Weights of a small transformer language model.
Size: 14 layers, 3 heads of 64 (1 for keys and values), MLP 512 SwiGLU, vocabulary 8192.
Architecture: no position embeddings, no biases in attention or MLP, normalized queries and keys, ALiBi, gated attention, capped logits.
Training: 177M tokens, 5405 steps.
Each number is 128 + 32 x the weight over the matrix's rms, rounded and kept within 0 to 255. Layers, rows and columns count from 0. Numbers have three digits each.

# layer 8 attention query, 192x192, rms 0.103, rows 55-63,119-127,182-191, columns 0-191
075124120207157150118100117098138127133104136114125146162125140109068121048108141134128117140105137159163120112104128162185073087160138109109156185139106143134162124141085120160140131133148086113148162092078149183131115119126060139158097163117063105152108143074173110119164122153157112131086182116123130088082161164120127112126158099116097134087087124099177131124172156123173118122120158129109109142116097133107108180139120169083160151154101092142094126117190122111149108164127168141119186133151150142096093127104113157134141034139122184178133171095175177111145100164118156108
158122082144191138125192106084060096107061128183103094088097127097101153183140072230165121136154145145126165109112056133107109134085076187095141082198093104161149085100139141116154137151139085109096167150084144101176103158032125135088139143146132120139185125124099148141135105091070142152143111178162101169101121106167085093115090083133156125138139087136125141109130166172110119103175105095118119066245161147144164179071094130212171118118130226166131074070156155154206134136167069120132144118141123155082132171110180152082105155119151112126075162106094091133148071123095153086
117163155110099071105066160205170094139100079082119150156172160188088108095158147121095123155192142136145148012079160120141117106095110109173104107116136102112156159138169100095119112097118131163139095138078175146177117107132077129125146141179088105128087103138112126129167105167153140101127143167094106103117134190074117140169145089133099138092172100167136139144170144135094156147103117090132140125088125089098139149098138114131109128131123152164099058161118100130086112077073162114091147210101107092117125108153153136092125112092105140102130150082134131122164092126126157143
106129138140106133105105103126153096136158110045093145124131158135116164123123081091108133106125130069163119153155068150140109120171177074170128182103178141173113165174091137097108097061152177162125128098061102190115140109174104160116218186133125177126113120128162111101141088115113130225110153144135117094094153167154059165103132144144088102082149142126167131180119054082110135143098152115076167099149091110116134109111133156111112191122140124106107116178136101122138165126165150163121164125141111139092138139140122151122109153112147123140125140114153111158137146146127093173
133115134118140109124148087159097087106133122157134103157124076122157145149108185181110110130090129133136138098136173131115089137088145109123115142155151107112170099148143128160113118114153139200135132133110125139129128102074155124167125111061143068092142160150139140100157129161136153117086113151118120097119167051137158158137077196154145110106147096170142071112124166122106112120163150093104096126145111164104132168102112115136111124100137119122103137098127063133099105154124104172073216148079139099082142059152109097119112122132113134122160112074144119126125152113111122117
140125102116166143097200154079099134113092129189116074145090070105084168159127080189146139137132121116110127255187141096129089154088105131057116105202191157146176143103146144173180168180122125093119108183080081085142124109082204147087125102143176097107188108137128130123094145097156095148167085148149119181189128050149152117083081153100113075170096097145130093149138157149105102158126077120186108077178159230132145122152130123131143070095131178105161171063104096168191104160161126114109122104142127160124114123136114062124088132157128109110127135148124115116128095104126137105
149212148045118093082077145158152132138161094159235155074130194102181097110093126048162099112029159116083108184169148146139153075153138195138185061094130068121074092150150069119125124084127128102119057074168183167092200083192159180127122101070090190163147157063123150163141176186093117168159123069076157147168185082101163143177134179225114134110151116148071089133165082149150127112102174055117133228122148110140100158159185158134124102158073123072138152123096129064087177138136204177123102174089104129133139094126138152166112123146083182085157135073099223087181195137089175113
142129121141144156169147096157094128122105103131122107099157121177137219195123162155144164155139152121123139193090110165097146099166100142105157086206148137140080110061114134113138093144167100110145102164134138130102120123177190096118119147142160102157179083110169125117131094173070142118168096113145132126112127084164109130142150159161137064128134160151158102097101101128105053148150090123156115121180157126154158124158073063204136096115145147130156140128161089139179143115168123172164174163112118121106132107199118116144145110126106123188115103144144133129137116123146128123
157157187069116097140131129166172188107210099149208130175198049102194132102149136099079126152121101035099138113109150123182077110141149183148188142142082083089230140128129143095113104077124159178109139123179129168121099067215166149094149102148111168097123158125136102045199161186049152017162155105102202094160149135137110139138084145175119140117181155089127098208129198156079108188141055072216144176086135097161093134139133103131181142137090085141095161095114078112085128076109158134102182201085181152211095080152066091130145125128126108247119126050160149178142150130097107127
118140167144113120123130130127114105135103130118090112128087116118154112107170144150093069086124112113161089114125057128165118070145148097155126158114086144139115144141165132076143143141190164129134155170114104147114099158137129102079121174135117161111146186129053112173142107174124100147091142103128094108137131125099127131163175148166127122096135097054125136122152172162105170092163112116126136142141116146147163198113175175085147128094102124134126109113156145088115117068125144151127138151124097107121083084105145136120129121142095141122079156090124100111151099102069114146
175170174039135089081111137123137158119189138117167157123124125142135125066106184172166042155087129057138189053138159162166128126120101138140135158062140141168143134176071121097109152085101143116086155149095176109150117161166047124087161099192100177129062139119132123115172161205102128161105136167129138111137151124103170169190116120195143117111194146091084147161166152165107186174064132069161210197015109093105095187138185066107153116169104068130157163161163141141127141065055173150147115155114105132144144066078103193214106134140054111146202152100149156079204082176208118134
137107094190119150135124104159138154088043133122133150125122144098127178144133149116125099154126195101161126169128095101095124146132158120098122100153107164141116175099141151154205167132145189123108084116054110111109148115123156156135099116151082112084167120145114100095144034074186190111129146116193125184111145137128142181080124110119142122146121119091185119111119142126105119107121119176115101104145182140141155135140076113116114151130124162151143112103162081159131127101135091152109105157131179094091159090152144109116116110134150206144097057180132168096163125115084127120
162130162125088157156143131154128084102081131116148146114146142186137118146138113127081080045082156109202125145107089052110139114172145145128157120142115135139132114152142126140153133111171112130132166129152130158127119127148125130104165093113151103128159152122114131188161099133156125135079123148147117107104117155166093152087141141172105107131168139094086173079117137105149117105124120173127102138149156148165153099116091168164118177088138134112155100139113156149107151137135144179134142143189087151113109076073118093118101138164157160122074175161191148176100100109073159161
050092093214150182125156061086109101110117165067076130119115109055161098118113115147110127151116141177152099166123090156096138061071150126123120102178116152128171129103146137154161211204169067162114114138098132083140180177089101146185099156133118155157204124109121120138108118095195139125111173167174113149196107122120153076092195132177102141089081102111106138070113139109109081100135182175089091103168123105159149160142148095084205145098144149168153156083112104138207103142199101152105052153100114044115081174136142079133132133052116191114110078144153103101146198117104144124
127145115126151121126117171120098104110088159137083060149113093180103189117154111125103115135158144170130111105165097106135138157145137155125027181132115113156157167138178130123150116138143088143133107180140091126138100101125121111105136148110131131113128142133141095136169105124165060124113151100089103108140130077129156163144111153141110142119093101098166085095140158150085114073123128169089144122132142137080130142101134105132126096131168165107118090084137091111108112109120102132124133107106135157105155096132114112142126174150112129082142120082111160104115114140131154108
160154162121120112042171128066086076189124128130138174159161136133094179060134126126219095101147127120126183137128147159220108158147047179124172127106142079124149065181110126100094127122117143091084163147165127171082143156139105109096103057115129189165124156078126187156146194168082122129090145098149165100124117119101128105183087089219173134086217141088100184161236094179107151196091067046122129181063093088122038112058153180090085125134099081113200131135150129113141143072103175102116152141189081137119153090038138188123132102071086153123207147120162138115193138136184140150
127092097090159180126129138083132096128124135101129132121165168108119113133109128118137147079135139152140166137104115157117130163107137099128063098087168170144106113123161124129115159102125141114130083089130139122107181117119133153116124134140135177127124122131138168136126150121145135148147117142104112137146082060140125126113118145087075123121138087135114096107078084078140077104103148136102120150118084102125088137147134108160147087170137140113159172174088085103156126129149090108156133152137114109095161135133089149103161150111140098084154132150147131128160151153166149134
089084106153145201141160061104052148118095122121106149117114155052157147132121103152069082123127125129164109103094114097131137126091106136142165084185106113097139112119105160107140090117122138136144092125117084110157145132140126120202130099124125143115148109124084127116133116164140176096149172172147099116131077163153103128066161154151149136130102176092104097095140182116122151152116150105128125155118161090152158133189143119078177146041125096159096120121173151112165147100193173146154132142141149074162110108116109106178134139128145096156103147055135174096099116066062147128
117126112150177100084095068094113133213098151144097096100210121188091113136106120178119086094152163123071177020109122186108152092117107099156153109126142113107107105134065054196130103108147022100168132126170105131083142111133159240120113113121110085108162107091076121124090113152156149136149131113150125158127158142130144167152108072177133111154154179073148106086106140127163171139112140134154140096136108125123192122071136144105139098106119137187089141119132131121181107155102100142120111078089120123097105122121086137180148153126073184082156184156148071182171134066095156111
147107142112167087165168157126094123169086131173135152169093093111129157109125187124109075149089189133146099165127070087188058083135160123114095238158117149129098152119149241090145216140178188126154190154171117155102103138113107085098127124155168131151148134161110086226175157171119138177106129084172144102155188109098133056155132129161103144087052111091142153152172178179104079101105128105169129172125064174133155173093167106118140155141064139119065162087107115120107148040128118172183134114137151102113072120138161129060119183176114084073101113083155149125196097145150073104
159107183084136100107113151163145105114160119131156147113148133137130098097127185156128088119142125113109125139136127133136180082110130138165143126088100048240196173179137165086171122087092150123044125139139132145149141157088115172080150068141107117174101184047118084097158145186134114167155059116122178147162110162148164115118190141188166161154141138091133158141180186206112171135109124093120146116097144115100126197159150109094118108108120112108195174121138122126142109108133139150163111152075106124136138177083099167149124130162084155122156168159170122124152098177174100128
115115100183100130114090137163145188104109056172088096189153172092157209148134166100101054131152180103158117187155087111115103164126132167132112122099120132104172168079085189094178162184151189112096091091100168070116080140112144118163132138084088137034114118107112071074154092137150188114097110099186128177159161156118195176068103080248124148109148029123164137128157144092144097124102100142181123138159163173101107169159118118208123164151134130157133118139062089158105101091153093185113065133110121077115142113095187110149125116184162172178087127163128198118147065141144107135
159118160104102092101141156111098089105143153096090156149166091141128143141130068115112090090119115140151124161135107084115125132103145177177152194129145159191196116126193131140150113097157120167133167134160129134149085165126137072114156110111133144129153099117183126191106130114155091159098145148122153121158116154140158153112088244196046104144123140092101147079114102122153110069130135124148139161138120108100179003124145116146091150126088109080173070148135141097113130072106154113143179161154085060107150096121161133140150117075162116133130128169176128195149103130118128130
139133149140114087151074121180141083120134150116134119114177072118054064092140137117117120169106115176084096120150118155149143050123183170103159146087122145147144128134138142129166207143161052211111124134094131152126138155097110134070156114160128155169126117092199092168145158166157133154097091150111125181187172105072142105181141179188122200087107082105124129095144146129109108111134099114099143148071122086149113083114180130102135124115104115198124106081134121093140080105129120129055103196087084091138132157110151132123157129070131136033152145136173069159166160118121118134
104133096162143126123163114134102153066101137121078094112123101130080175145137083146063082116155146138154127156161048130090069146114159164086086171166127175138109120093206144170103163178173121178170170152108129096134121148122093124132110141137151089148142095198113137170168140112133120165108129073143100114100175079121147131110070168129107119130132097148141103094089082040112056100151136165118136118162075182101178085163146144173137160121104153101104083128156130105144138059123110154109135075115114135117077078070165133093130153190185149085100106101154162139169143118121148126
106104201083145086110165171098089060177133135134091081176180147146126119107125156122172067109092120118146111169137073116168072117186123176122134096103158094099092145173067147056124126138103176099125146136161177216124099147079107140081160115136127141120142096088128136129134148129106163096119141113108144125140161105127155181163084030189113163107171167116168199150198099180092126144038114091134143183105131144109127108120125168089094124105062159127166190096158145124144097119130162181120114169178100112068118070073174183130163084117075112111139118166178129141207127124151089115
128143121105089167111125125093130091139141179090135120132095194161061093144102099106096084126200140072129177124137041169088119155173125082121094102099170150166066202143173138121086179093150149107140095165144161087146149084199087110137103138133147178145127136177137127124135160096166077140165110054114132151139088107121095075140096195161064125118152113168109098178082116107084097106122125102093132149108112116152129099146077128140081106180103142138099139169123083149123112098103101133155116126123150108131113116082119152165167132119135083106089104091164085171166177111095159064
136108188109094114125114139161117122089175086136127135137096129099150151097116136132129136129141131108078101108149165107123188148079093091151146103101113091123193174141086196068112139111096171087074110183191103085158099103118111125128141125158126166142121138091148098118140118156077154103154190086077141155143054134103151108158168169178124144165095122125100119153171191138083133158095069088158145152108129101131089152179115077072136136113078086059180107123190130095095162099091162123169137172102120117127093145085090132182114149176106055168135136132114164111133107125131094123
# layer 8 attention key, 64x192, rms 0.101, rows 54-63, columns 0-191
121097130080167098114104142149140171131144079073150112078137092165175085163152126110135116141151160082097120113124180146160170115145102097150199164185135134137135091134113097183112150131093083107126141156162118113078111101133139141140143103074055127130160104129057144160105153129105071142133131102138145108207141073130198103172153151176175163117117123109101145113125101117115107110150174110156083157062100126121146146123162092144184014132105118136129155128159123121117085151107149124144100106088184151140122111126156180216132061140083125106094122223111127092088129106178086100
101097135133100102128138123147096073150077180147089120154136089092152114115121114158110172109137119195170077074195097096136087107108158133153053172101144204100222124127132107060171169098149156144088146154123093126078102177081061133059132151111142147109160199119120150087164104158139087145068138100118161091102109085107170123156116181086095146103143154121114119098137227194126124058124108137063158155132152191146097191084152159131139138039068141123142161088165108152081089160098091115139175126070085134087108119100165136093116152146111129125103101101060087087160099137104148120
114072171135129137153147091153135114100109114135082140135156122123138108128109130159147061085125108107155124111099105143124148124137123093121109156151121137126152176170116122092119174150176106117103118106104156130193172182080099105103103128147198103164141160093127136119101137149115155178100152152143139141171134156136168098124172149136197093141156096120120155144054114149129097177123133091109136150097075111110132175207145166069158107076120073153141125146131090128167122145119188140160143111121124116058156107144145164110121096155096148145097107146088181096133102129163122121
140118132142116176125165145107134076145077107143093147092138079154165138132107100069108097176136134109130114054111108126097112134139119120139083145082087146174139168169161132115093143105123178062124132147064108055142106083052130141110102103178138170080115135207062086111133074087166216128123140178132156122093140128129076155106086096097169126159096118109114111129125148121120093128111149131117137121075223137174115143136150139161100154151131169134144092131116182171144083088090089135101142128102160066030161132126196145109051099179125125130133076222168151118108146064096112194
190084146152069128078141119147132133095128150146105133155143077149140148135098154128092108136080142165212099127102111136099136091114182101137129121122154133122140134143172150165133121120167129118142158121128119144175165135151129167154101158033140108186130183126113187184137126143171059151098141146068163113086093119129098142109132163147105082163106109122122140092144143094159107107102091160104110160119131101115104159149080116134126182112142078148154128177129114112074117148147127158140184138173115115112136087101116106127135057192124162129181138124168164122132117125160120116
106102119143173168137184136115125085147148169149107113114173088089131116088123096167164130135098112175202112112140099125148143056088142129122110114112105185144142116086096127115089180189102086160102143093126092068096156201113081140096147207068107141206125118128131119184165096149171171135192125088147175131162115126125158126126186137134095072103111177104118173083145105097153094165109112088087140173083078094113110142221134067099181163150163118115147140172150098145156065173146108113154139103085118091133114083105160122108110076107142171117080135162116088075124162140162127134
155179176092110060071115133130128104122047179140101113110092073169062177125157153118151193149178135175152134112206143121115146177124109118136046156110145132137118099101171120158139101141134107099144136151123122107105106140090122123118112135106119159109113104165152136135189117111174063117099105138089135123058140121113112143146092108113063155083138129087136128092180136106080130083142119119109112125161145115077142143084113085223149137141153168118120105126153127148088101134101057102132176156123138129117111130094113143147106154129093121119152137125165113065108126125148147120
131066120132139180134183146097081071125072102130056150149133144134178102128116131126107135096116131126173123077113092106125113059105077127142161072143168138103171136138138117129123146117159117103150127152165139166143148125055146139069094131115144127147185151089099115115091127121106131112166128086140118097147104056121124081145126150105157141148156114153082179113188087126064131109103070060098108117088149145114083127069118161061124147043097102153175145129157132089132110112059114136131132100143194147087108114130169158122093126143164155120120090164139118146128146120138125070
118130147172137133119072167126141119148119070060141154101110142089133080169154116166167130098174152153165122160174069127095103152063119081128071064072143191076090125085182140160150122107137156081077071174120150160100164133127143168123096149112178139112107110101069153103110160096156082112156126166077128175157039170103091157143125146128043105119128125067157060118120111049097120088115150092062085097091081116131124139141140119111131150169131168122154151146105138112128176098127097118147083181118091146133136165134104170126152179101119079104149093065115121125158108116149174122
109061156164115179150190121131079097129123098133128112125180156087169140128088100150143108115140123093141109120108129099078140131111133111177128117110114100117113134155114134072067125140150143151110056122112125149194101171108149146208110092116151120112176144113127121182096122116080161143124212112133129117113112136134115147108175134146152113157123132131136084124100149141126144116136133160090157123125129104124121169156142115054143146081123140176084119109116118106145110125172156159163156151135137122088175132151139129096123174133125090137127093041071149116109139123125148130
# layer 8 attention value, 64x192, rms 0.111, rows 0-8, columns 0-191
131122143127112118127154112135098099139127104162143158176104104137136082168130079113175148144164208164059171119101128087103089122097072100092117087100068156098161103111150100163134128162108139091132118069085131150163113124128114136107100117065045116109128168147159149155148138136116141050134140132176121100134103140118100190146132117118104100160160146143114173116097180118193070141101119137128128081133168096118115097072080122101081128080146095112183098123125111070168193183151131105173117092038128175097171091094143185096128117158114138140107194077219078131075093137177122182
112138116138099137111162138130133122126144145113070203097150142144134128137106161096100146180143137160137115132126220097181167123110064121131131156149123125121156135075106086148096128115145176117176094154143128102205168136151111158146169136096131156111139121123092144083079151165083127152173075158148116177108082155131136098106171236107156116098045166096155141120152179137088073150158120062159116117160111148154095162125053106187147165146110165122095186138127086136138128108161170134087090099189134099119101094114118158104080073149114136193133120071088098079097118165114138202
118153149127172139218119153083128132108076100126152128132123071079094128133112134157142143046166159161127178106124166177105142090102138103080115156122186110145160099093171207083109062103102179189170085189094197111125086203162105067118128090095152112110157109117140140147165138119127125183146159115104143104136056161124130120120147121118088145140118116144131153159136059216173110116133154113188162168111147108152147116088081099141202137159116116144139104121038197150144103149090149164107062054198104111105118148146165112114128093158062168023096134095139100151090130093142093140
121116122103119134124156118154094160088135112133224169145123177143112121172153070145159146131141237154160124148163180184112124129110189147086095088155116035170127116150100145191111172103114191080156123154158091106104100148134084080097138170154081111180120164113175094120086093150108162144133152069157099067156127106110122127113092088119112111087093160145142098081130176082151132116127109149126125090099121124151121120190063129126137138102092107185152112167137157193129157112079128148150130134165167139077107099060098114140153105121110132101168099129076097111124114168164128063
158132139116201131100151147147125170139124118185145085132166131185151136160135113132156140122116071138121043158067154168107116150094074095129164118119144121158113136146141105127129092147141118066124116143107175144093121123118107209092160103207091112141116183095119164127127152192121147107190104159102096137094076141107078122097179105073152184131142118135163163133127195123089090127117147129169131161113124133134112142143117152134121140100144139123097134103101122111141094129146065129130170130121094110117121101092059092175218017109101153082108132077144127176167108089055170131
161116105129142124193147127114143170132132164161161234103117139199131085165138212134136136150117170146124187101134086115110158043152117052102101153125104135235111073118096156096140123113119101083089137140136093127115118124164123087154119129123099131131148185074112129114146154105147135120032097066166136148108164143149108160082137138132114041112140046158153081043161136090202185161093107072134143113130136147085152144164108149074094118114135182101121117141154100134100126113133142139130109069152159174132138153112176121137123147127138066146131104087140108073120147087141117157
120166120094182136203179113140147084182121129075129114083103114168161047140129081172127188128149126086178166074141123188129120167108108108088147114116162103084100061128113133094135068084112089159064119091122125144161101109139131134130143134127154173148113167136133143117112118122145095143094183135145111183129110114136198115129151111104143035078032160094084114181161160128122128139104102153119139134155171127132126138129109088141156132149107108152144169169120121054150149134134136142088173138136116121086103132074148102163153185150117146190122111166203174118162142172109139135
121109125118151117088126137127130110133120081166154075121167120132111144154163185171093117113153179109091097154155172114101188162130109137146119140106132141123140123095139121161133104103131113101105116111139140104139112108114086083097107126119153145097122181055146088081129123119138076155165099151151101162112135139158097093103078129205151140142157150105138132118170134117136169071156091124128110146137158130118101128154123134097155108142184167155160137113144154132126086145147158037130148096135100050138093062178169102122171142179131187186135126101146062162137143115109111142
145122124149135139110154138123126206082138091088154191197106114082081125096125081147091112203086216118159125106144123176135070099141150148133165156134122096105122157142106042172120167125085145117045136119057123198147189140103119207114096095123222137166117173102108124171085117136138044141122110204135120113125143091095118103172116114140156142154079163143137125123121157130124227134147116158139118089093137178112117070125110098152180108169171181176055105100096142089158094083106139124182109144096173146110136164108156103098123165172124098172121092130168080151123140126121142133
# layer 8 attention output (transposed), 192x192, rms 0.105, rows 0-8,64-72,128-135, columns 0-191
140141115122125139130129144133117101149107137141143110152133127105122103154158114138124116178160160149108163099155119133144082111133119118084121150144076135153143096140183121144139107169159108122112116096091118153109117175125112115146081111098044131154121178162155187167129128126134124100151150146163070124142111122101092141130156122138086091139141103147126192130117162105140148137148077104154109103165153070122137106143113111139140120086136123084144154120116097078136167160154125100179128128085103153130153106107123141096128115119086101143153153103196099143121111114157130102
141133115119095119112120103156118115160095117158067184093144136130121117153134128103116142155158121118168150098151162143155174128094072124129139165098146085064148135042083089141130137113155151121143134136144128151107164106086090146121153129108140124118151139113104134096119120155058155115166094135114141170119113169126146120116135182106133156091130148109146104105162174171104118134180132040148097064130121138143139086146094130160139189155099115120128161163142084171130123082109196128095099126140157123106098103107122131138106135127102147161142165080122128099122123127168142143
135141143148129158166137156106119129112121116116115116116164105068099126119147119154150169093133174164108185166151160171126113124120147109090136167129172067136133066100136185106088068140151159123158086142125155130105098159113130097125097097125151114146183107098178110175140126113112106195114212128091142125165083130102131135111168129129118093145115135167100132154170096199124126129096160133145140103136132106167149153121116137104177178129109125128097116103092133134146112125107164150140115078214101147112143139119135093123122125120092148080125135071112124157108096100145140122
106156089118116130132172131136098144102111145147185167121132153148127108136122130118117167121146211189155127114113147159141136122169152168102100111157113073132113103163128130155087146102102108115146120138142095104133112128162126114111110184153107135176112178146165131142118108162121153119099101121102110115135155116121119114075084109114104109092082094153136133087116138105118159131147058137143125159184101104130107103180099124130095152109109143188121139118097165145132123132133117145111157142146144118089130129096109068132122090114152148110147088149115096145129140174130118100
146149111121153154115117089156115133157096103165138103115145091150154112121105144128159133103116097170161096144082145137101110098142098085100175144114160133120142121135149113123122122144131132084152147132124122166063116122131071149095177146157171122120107156109099141145125141190104140104180139115133110165132117118086079135101161097105145163126160102088145129084131213120098070135104092092130162136108132105119098120139123116129125145134133137157066162131111105119142089106164061096125144142137101144140058091115037104145200079097110153089118141106159120182171079124100136126
136093100119120108151158102126115131103136170149124181110161155193129124147115160162122101146113178154167129107117110092126156081094119120136124136098117120191107117115116142091103108092093131129108181147127057137161102103171129128110114113130081113136135132119092123100148137110162118109071084127131158130109129113127147118127111124123105096139110105138112094072145154124190164156095083086152122108130152121147156109128090139087098145125113155110127144140141113097138115161136125111114132096150179129097085128086183146133152136111170084164137094102166119094122098128155108173
155164118109149167152151125139131107168143176091123127105100110123126088138131114146138118124084090124150165102077107195124107130128152133096136130079149075063096065084109110137123117099140100135096120121100130119156112121119151145090130146164153135132150130121176123125083106148188130120097177128138108142121120140100172079086102132104175052127080157081116121151160184165150113113113083158114155123128143123155134160144132095154150144151155106130163129119101152111192167150138106119129112120114119111106122119112113092135163157138147162149094127109173178132160135143126085125
094103123074131079090169121096125127123101151136143110111114129152110086156131167140100116106153165107079140163177145106121178143140095159158103115115143134149148094122153107146126134098140116145118101154162116135128118142155091119083107135126102138113140184130154127109129117106108062160142115139117106162152121146128103101117108103159120166146134096135163169117183100083091165099188120096139093135183153142124128108149125146094127142122148157140165146126130150126115145151151163103140138139146160097110145096147178120131157159160112143172155092121146067109109125124115111094
162119104133109170131146138136149144095134078114124191158124116099094144119089091114090144149117171117150148159152113122131057088116171124172170133092100143143119090086128087155095142137083138100069102102074138142147149145152142161118100105121175145117136164115150112145109129128142089176137106171118095160134112094119107110174081072152138151144125133098105136108168139167123154148157085128115123121135158157162120082156115129146168123149149170162102123130130168103156125062113084111165100146177129096095145148089102128091119139171149064137157090121135102137141137095123141165
177140159111139156145107132157125144147115142137146132119117152176150134114132117165127108140095094104186142214152097161159127181119163102181124141130147101155114115124125174146132149110121148099135121153099092102131115167120155142139136141144130159119089105105123124120131093138136101177147131161101116148114113124124139122125112098115144160091144175119133099129146179117078152112145125082128101131105106142091128132154138120145161138134141116144115141132126120152115114089085145107105135191194113069140124170106086143166133128111133109119113083174112169143112158102115122073
131170124144184062129073119136161164065155192134168109133099130135094178103154107139128112111122166116088147106087081158055086135160189146119131118111163134155125093160114129110118135094117083083071155086097131117062090138117129093076102122154128153119146152095154110160195145138173138160131164064154128159167135097128086155143079093114085078191171108175090102118138094127138146114102175137106077172125120130126144100124159124088123128119137091143115115156103147128076115180122116137154150136079130126115112129122176101163132119103133141073094094186143140172154144086116147098
136116135150089112071114125159102123117153141105150140158137153151118123145146104114057121178114128089122101126147114114151118151127155138143129098155134130072111123144122103147168183124128090103082130083177091171156133100104153188118174140116112119139121107146097095102095156126127148101127118137115112117151178049134085146145077136148140097115132099131124092119126145120103160126130089129092108091128133149093143080152169108174101104088100111117111141140177095144104129134109078122129208136099164094134128101133108158121147173104185085170119143136097186081108187198146141118
151116135127113139102107106105136095142131122131076081140131092130133103094106130126076120118104087134071130102080093117149134131135061132144166131106124165088168142126154116063174086153161080155127134155122160151120157114148152160178178108128129172117140132145064144134151169142182088105138132166122135189122159160165153104190135168126139118116151107095168160116102092117186081138130104072112156122138130113116138110087133109155115069160124127113140151154130098089130093132165139132129145114098105149130171117135126160138112144148085122133127152105186144169160118101112150147
115088127135107132144145108124128107118104128122111151143111136104112157112095142120102131109110158122158143106150120111113151169103121165149107121183103126104196091133123099157166101127117127118146132113095075117123146170146164090161109137092136139120122103152114139086141101098102067139072091085112091094145107102147122149136110180155116082138124095104109097105106108147156142115138093138139168117139150142110151130162137121136135120170119115156169128148132114135121156108142198167149111119163148089146138149128146150139104141122129128189126151124112138078115129119187130141
159119129103182143061137125135113109125120091117138097137145128071158166094147114132167109124094103103093062149115130128137114145145122157144121069120157123074159147127187090108124137159146122118168089119137137155140134153112147138093144134152170157164152113144124100107116111127167130152170172122102131117128102122131104111138151121128136178150091151135117137141120138136075077096151175159104131130131141137169122101116087109139160143131121116150157129128115142073150122094137114165125164157106087111142131071094140110104145084104136148117136070188123148182112138157084109130
162088159135097097101100126139123125111106123144143128130142083095156166075107159101088070119138163143119111188114100096128133114133132137154142142150062140144145173088160118177171133171119157140151123152100124103083146153108127102121132123141135120121144122129105074142135097173124122127154069125128131086151107142130039166126141097178145181133163106129109179119119087148143117110170166062138164149133090139133168137145147141149096142150125143120122125104136121158117136149158121125143081116117104117151151126173148165090111124081110106130098149134076093142070100125150114099
143166133097166157147115120122114158136154129114111148129114154160107094104104085114171146114105121099165135092109098126161116122143140118119114114117117142093115100129131132090085168157094135126149115092160123114138098148162153154151133128103109138137127145183131150161137136110103166079110133091081151143122132109105147127127117142078081096140132147169104136129086141146169087147122145120124144127086102132135132111151101113160094127100066108143090115113130144089133149113127127137139122136143158125097112136094119142111153103108123111094106132123107167110150183158141131114
127117134129110135123075114142117103180099128154122096136105154173128113138137157138139104102103073132099124146102151128125145155096110131116137122139125126130114099092098141092142078128168120124180111154142159125138116142113149085139169113106127111099145091138117134159151134154110158108103113126120120157123079188142163131079118145142074147135153127145112152135110084134130061107108127090148159126141139112099112136139135143135055128104090094055158118150144124195111124139131102084140130112143104133155145179112106139109118133101130132075138145142135178092126097139153127134
080187140133134107111106148098113131085152109067114147095160175053088155158129185045159111092190199105043064043085173056128158128189129218019127152193151203084077104102099077153149086143071033178162158046199119196135149061123071077104160118091133129111155120155191145142172190137078173106139065128137142073156119148121092185121161140106148067170152055157133170116123078195153055178109120205130163094156171112144107153125158111150039087116136196076109113158110164123159168185225058157193131101064093196087149121157160121133135094157092145089097142100099080052108095086060118188
166128152109121197106207112198099101204079118034112087091130093127171105127147134137095100142155102181134080170236184142225186114123115099145117147074133145075053202176155144161119134118156166165185077171192154080172182065106137149187237108099133079092083124128124177050036126088113103148118132217154135078122080101092165084108143123171162180001133150072154136083061181120088144113158104168155187163085197122121164203129141147112125095181091138089132167116171123112162118098195073161139103086219117102190180136078138177092082111149140147158124158050127100108082125117159118170
117128099095166149179164132065215091164087137224068177093097120185102128088115177075196093118144142159167061134089117130090150167121080165173089191065074158207114187119107102110084085136180182149209067237034117117064143101162119048156054088097123157098113140061163239098178066112133128189114111167125169153096105249172230049053122116113125200153157149108148121102137070114187044085137159117134194182131125098168105127094090097067077206164138086196171141089121206108175114132095183123119002133123084182113145190088124043213087023143078123061149106142130059170142057048097087158
098138155054105157129105113129061161150123136128160187145125181143142201157139137113110122138209129056178121167150214077074124122063201108145089190176142076152050113114050164212163168131076152108104150065141129042039129131127111074096045106129139073136101174111185096104121075126066155165063086101165154082215066181110127136074088120159098146136097124091134094080149200157096171097096140209190031129128117047158106145161156116085177148177156138123098105080071142158108197164086088140197107177145117134116087204079114109061182113127189089140163139192071093096106118239106129079
123193119114097110074109140112135161106087076100063093085126087143192079127110102067141119154106098085071121186187126148170106101171077132100123136077153110143017173127189112128154160182135118134115126153156224082140103130071112103097147127192135132214168109093105112178133149125096182106123217222148230138068118122156111106124144143096202147159113168142172187139082112131083134150108149081132105149159066085114116151157125122147101108085101128087086120078205134124140100138055081105073147180102068203093159092163133109077191190182204140003118076146095092232120090195017141073
137141160142084152188147158122072146108122111117072124068114138161086086134132103099085193142124135114160193187130172128091114156070084132117170210106125140212156097143145178183129076074057206165143186127139074142144157104072092104175111092050039097112169135132119225143168150075045109028096093083165085105114163177087106168117098115161092000088125166107157106062147085082195170132056057043171179161125182119123079115225199133082108140138138170073144109145196126184154107157103148098127101054152189118113097199165148074151168138159120115158060162032111098061162214094206197032
074160128130126135135148116109082121091083125133102134120033173151168082189181114156156135133133161066162153038220175217140117217083115167121157143122161158145127099110067136058127168078190103121084097088115154136169138142123116152073073177146136085131125172080153207122022147074103141086110160151064094133065151120191236039143164154073172091142073140135156117177120192123144101103040111227092110075097235118061091127134082067109172108111138145109141127211082135126104146102101171080128143171111145132147119137041130088187103138202142137185164126100186182108171213113080106165
134117112155063135102202160114118129211177081177147102156122062110098195184100190121095113082148200141146094122106165112094115132109110147124118141145164162128136165112056138140112087100172131144155160207103175160148099101092120106124129162130150124121121128071097124150064147119168045202132207223156071124171112152098040097151201086210192134140167131058137098119207079080099165113137165098061090116118138146119119166173214156131226079132163148088182166113145091168145121124105132155129163131139105132135083097163151172176123157158154152146150082143169068166084098110125164114